{"vocab_size": 32768, "norm": "rmsnorm", "positions": "rope", "rope_fraction": 1.0, "attn_scale": 0.177, "lr": 0.00198, "lr_mult_up": 1.1, "beta1": 0.95, "lr_head": 0.00928, "warmup_steps": 200, "schedule": "wsd", "batch_tokens": 262144, "doc_mask": true, "train_tokens": 1356000000}
Each number is 128 + 24 x the weight over its row's rms, rounded and kept within 0 to 255. Layers, rows and columns count from 0. Numbers have three digits each. The size before them is the row's rms in percent of the matrix's.

# layer 2 attention value, 256x512, rms 0.0774, rows 145-152, columns 0-127
090:134121116131114130141127113146121076124157131084157123127114094127145148087120090139109126123110138114103132119158187112139094114130152143112137116134123101202131139135161125123160090098095104090099103119154114093099116114122106131090114101157152113114123094147106166110128158103130172136135136122106098115150122128133186142102136127120127129121133117144173110113088073090148129157127
093:154144134075165168187152129119143130144093138136112138090164122138170111061100155180131172084128125107103106138134141168171161137141116170121105148141112089088124106184120149139131127114146138135147117126146089113129111143117099157176131115109109096103122103147142152105153138143102143141116157081142170146155140161080151115122114106119079140112133146108111112113143119130122084135090
099:143106126147119140167145115148117118129120131144155111113135098150138146167145108112124121098133137159186111150198155103144070124105082120109169143123094096104132121116094088112166158127116106136140075094083144093122111111137168155078156137133090101120162142155104152141095120128138079111129103117145110111153097099105098151104171117100146123139134102155111130131139108156164128135126
092:164173129136148098179135140141114147088108091129085118138120127107137062160110109107108121158089103121163079136111143091096156116154107113170132118162141171192132140135148068110156126151153157159142157128117178149189127105135134160129178130112130103111088101138135126099123177115126120168111109111125164140118115091150105112141117153138130092121116143105143136125124126108134141163139
089:131085094173090175090137123168129085152137117096112151213130132142134110120130123146145119121154159135154142118154127111114142131167112157147168141096118088130118133136110117100096089147154151154120126126085131145115146127138125099086055132115127129121130126116130132157123105128136084113162127116092108153098148139126123130141073163162121121122136076115158147112112166180138117123106
091:128127095148104115156124146119149131121114129129125155131129100143095148137142143127138120162145152195090192111140153113129090126118115167107118118165108118149125168099144085102136147128142127105146119105116124105093119141126150115135117145123117162132169109130167128124082097108156115152152090155103156107138099119146102114136112117167125143102149099157109102169166111154156073098142
090:111127142101119140129096135179126147139110178125120109150102115169141125113151122119115084126140150157149140122174117131099103103141147126157119115082123117127138138126148094149148135076110159131154120115117129128093123111111142114104166093126112126099139167139118147116116150109154148092134138091160126131140089125141112171142140129129134102059107098117109096147097124128139140138115
097:108168102095121108153169145098152150053116126130076135084094129125167111142075135154103125144111090112157139149135100142139123115099144109157065153110156080093116152096134113106154110132091139158074126149150101145122107163134103141125131072123110106155120121102131152120123171121144164085154138153104136135134081156133150111140137127134196148129127114135112091125164113117125159149166
# layer 2 attention output (transposed), 512x512, rms 0.105, rows 273-279,305-311, columns 0-127
107:167161156128156144132105141123107137164122157169110129087125163118105156145153127094126119147140099150132102107118099187113124113125143113126117109132117150152124134105108163140104127119143158163154104148131142143138153164099154133165127105092104105148115126176114117139137128150152071131100133131102126185109097133085142102123108132106132112104076129136084119164091156131121122094151
106:145115143159115154116094129141104088112113135099141174115115128139114147148133148120143137184136130151105127118145109159090096104106155118161081063098146102196130122165153126140167128144106070174124146151132097158137124132149129120120142134095099108123103134104084112102119133136190121164083093136150067100157124108141098131140154168126102121102154091131180137130130129139117145134138
100:148091158126175138075141148144127119070110129154131152138106142111107093097143145148123124068117129100128127116131145113148153116106145133123148158131171121122133098131110137098103116113106132165193106120172115134127141138106119155154144156123128145126158121144174104122160136151151180158080147115141160177111138150112129145148153165092152150103132145121156124160128141129146144069134
099:125074134122116136094114145176123103130126143077212136131118119122141104152100154174121148099105115124141136112161097127134140078162108132087136128153141153075166121102078133156116139113143125109108156117100111165105162152201107116130117121110124109176129160092106101125114119120170114089119146163140101149128129119123165144117156090079101120101133104148069162118114162112107149110146
106:113170139154102108138133161123113100118125168166127125095119113164112151127134108118121126089120129126125140143178110120124080127146119148139131086158143144106098121122110146120151106137140150133196136122140152121114144105129124160170140130100120081119095120134196135145139156139125143115077123149119133133155122121105107144150165107108173147123092158162100114102161108149100151140097
102:132148119141100125161169140083101119157147092124182093137176096121161092153114108120113166131078132099113118064113122152122123128171125125136085115141149134098143148143094163140124102102148081124120129130155128094165137148126142141137094191147139118098124131148101087118125153130165126125120154130128084163104116125132123122141136092115134056158157140142147126119097150118128097111131
097:114143167137089159151142137136170154117107121124148134150124108117127123133062098159097181121112060118143144128092162141142104109134141125132177128101098104110117112160125144142138098113153106116115171139129141102125145084159170145140114124148138139103132106149155124124133146147161162106120130170154134113131123118135171116119151116077142092177124112154151111083141143117134145107126
071:123079152135113094136112129143144093141135170107132104151128123110088099070124126131112084118150160171065142116166105073125148144141162122117110157121142163124149129148167125134116136132159104103112137155139092136096082108122097119131096151131163111119167139095080106120104172135116143103126148159111135115195167127177121122125158125131142102117169135066172073145116136102119140125127
082:080156108107134140132150116129154165137135095154169117165116108139176110105116113115104095105131115113117123145062141153139126139106153128124170103132079130083133166109166109145123176082129129124084146138135121124172114140103177080091129096116164120175103156060141127100122107118129139124154103116135106117156120122115125128099083123098106177134151167131106124129125120135129126122126
086:105140078139141093100124136085122133111114122113088125112127162140114122106103128105139099076137154153139102156120119128129114127125136127100107182137097092142127133100116113135124107103107136100128098168107127140133154157140121089169109115124129112166150153121134134111117131137124100107135101154087167075117130109115097084109137125147144114143081099105122146141126148154110152134146
091:099125076097150098145143110129109195167116110132131125103072152142044115133149097117090104105147097139134143146120142100107124113149129202136141167136154135128120135120142137151144140158102111158122116113129142136145112103153141121158105103119135104149164154157144131135130105132130117157113117167131105134142140151166148104131098107115177125149141190203117145124131161121149142151145
077:141129126147172114150181107136114177163139155112137117130131115132121170184127124111147159118101129115136136153154138098098147126141095132144121160143111089105116141144132149138149167128136075105106138172097088119124117124128122118177131103157118130118117151116106121110124112125141119126117095116109179123100104139148125134132142155114133104117136144126137111121105158148139127140155
084:131127109120127114130100141161127095101087136149126138138170114146127097128126121130124113125112147172124119131133119104119133114113149118133134154111150115115130128112130136126180124140134144072189154131102153144135127133170157107157111102126124111135171160134162131127143166116168096084137129152115136110127146169133163103113085158113141121092101139090129173168146147137142152154140
080:108129097137132103150118115155147174121101171156057108126159143094126140095111122126135083160126122162132130129127096195132138150129152113139081142144100109141136157113126104084145140163077137105105121144142133129106132132104119142133166161116132140132119120123090112149129122118077107127136053142108139112110096112108160109151150147154143166093118146095130175171145129165134135117152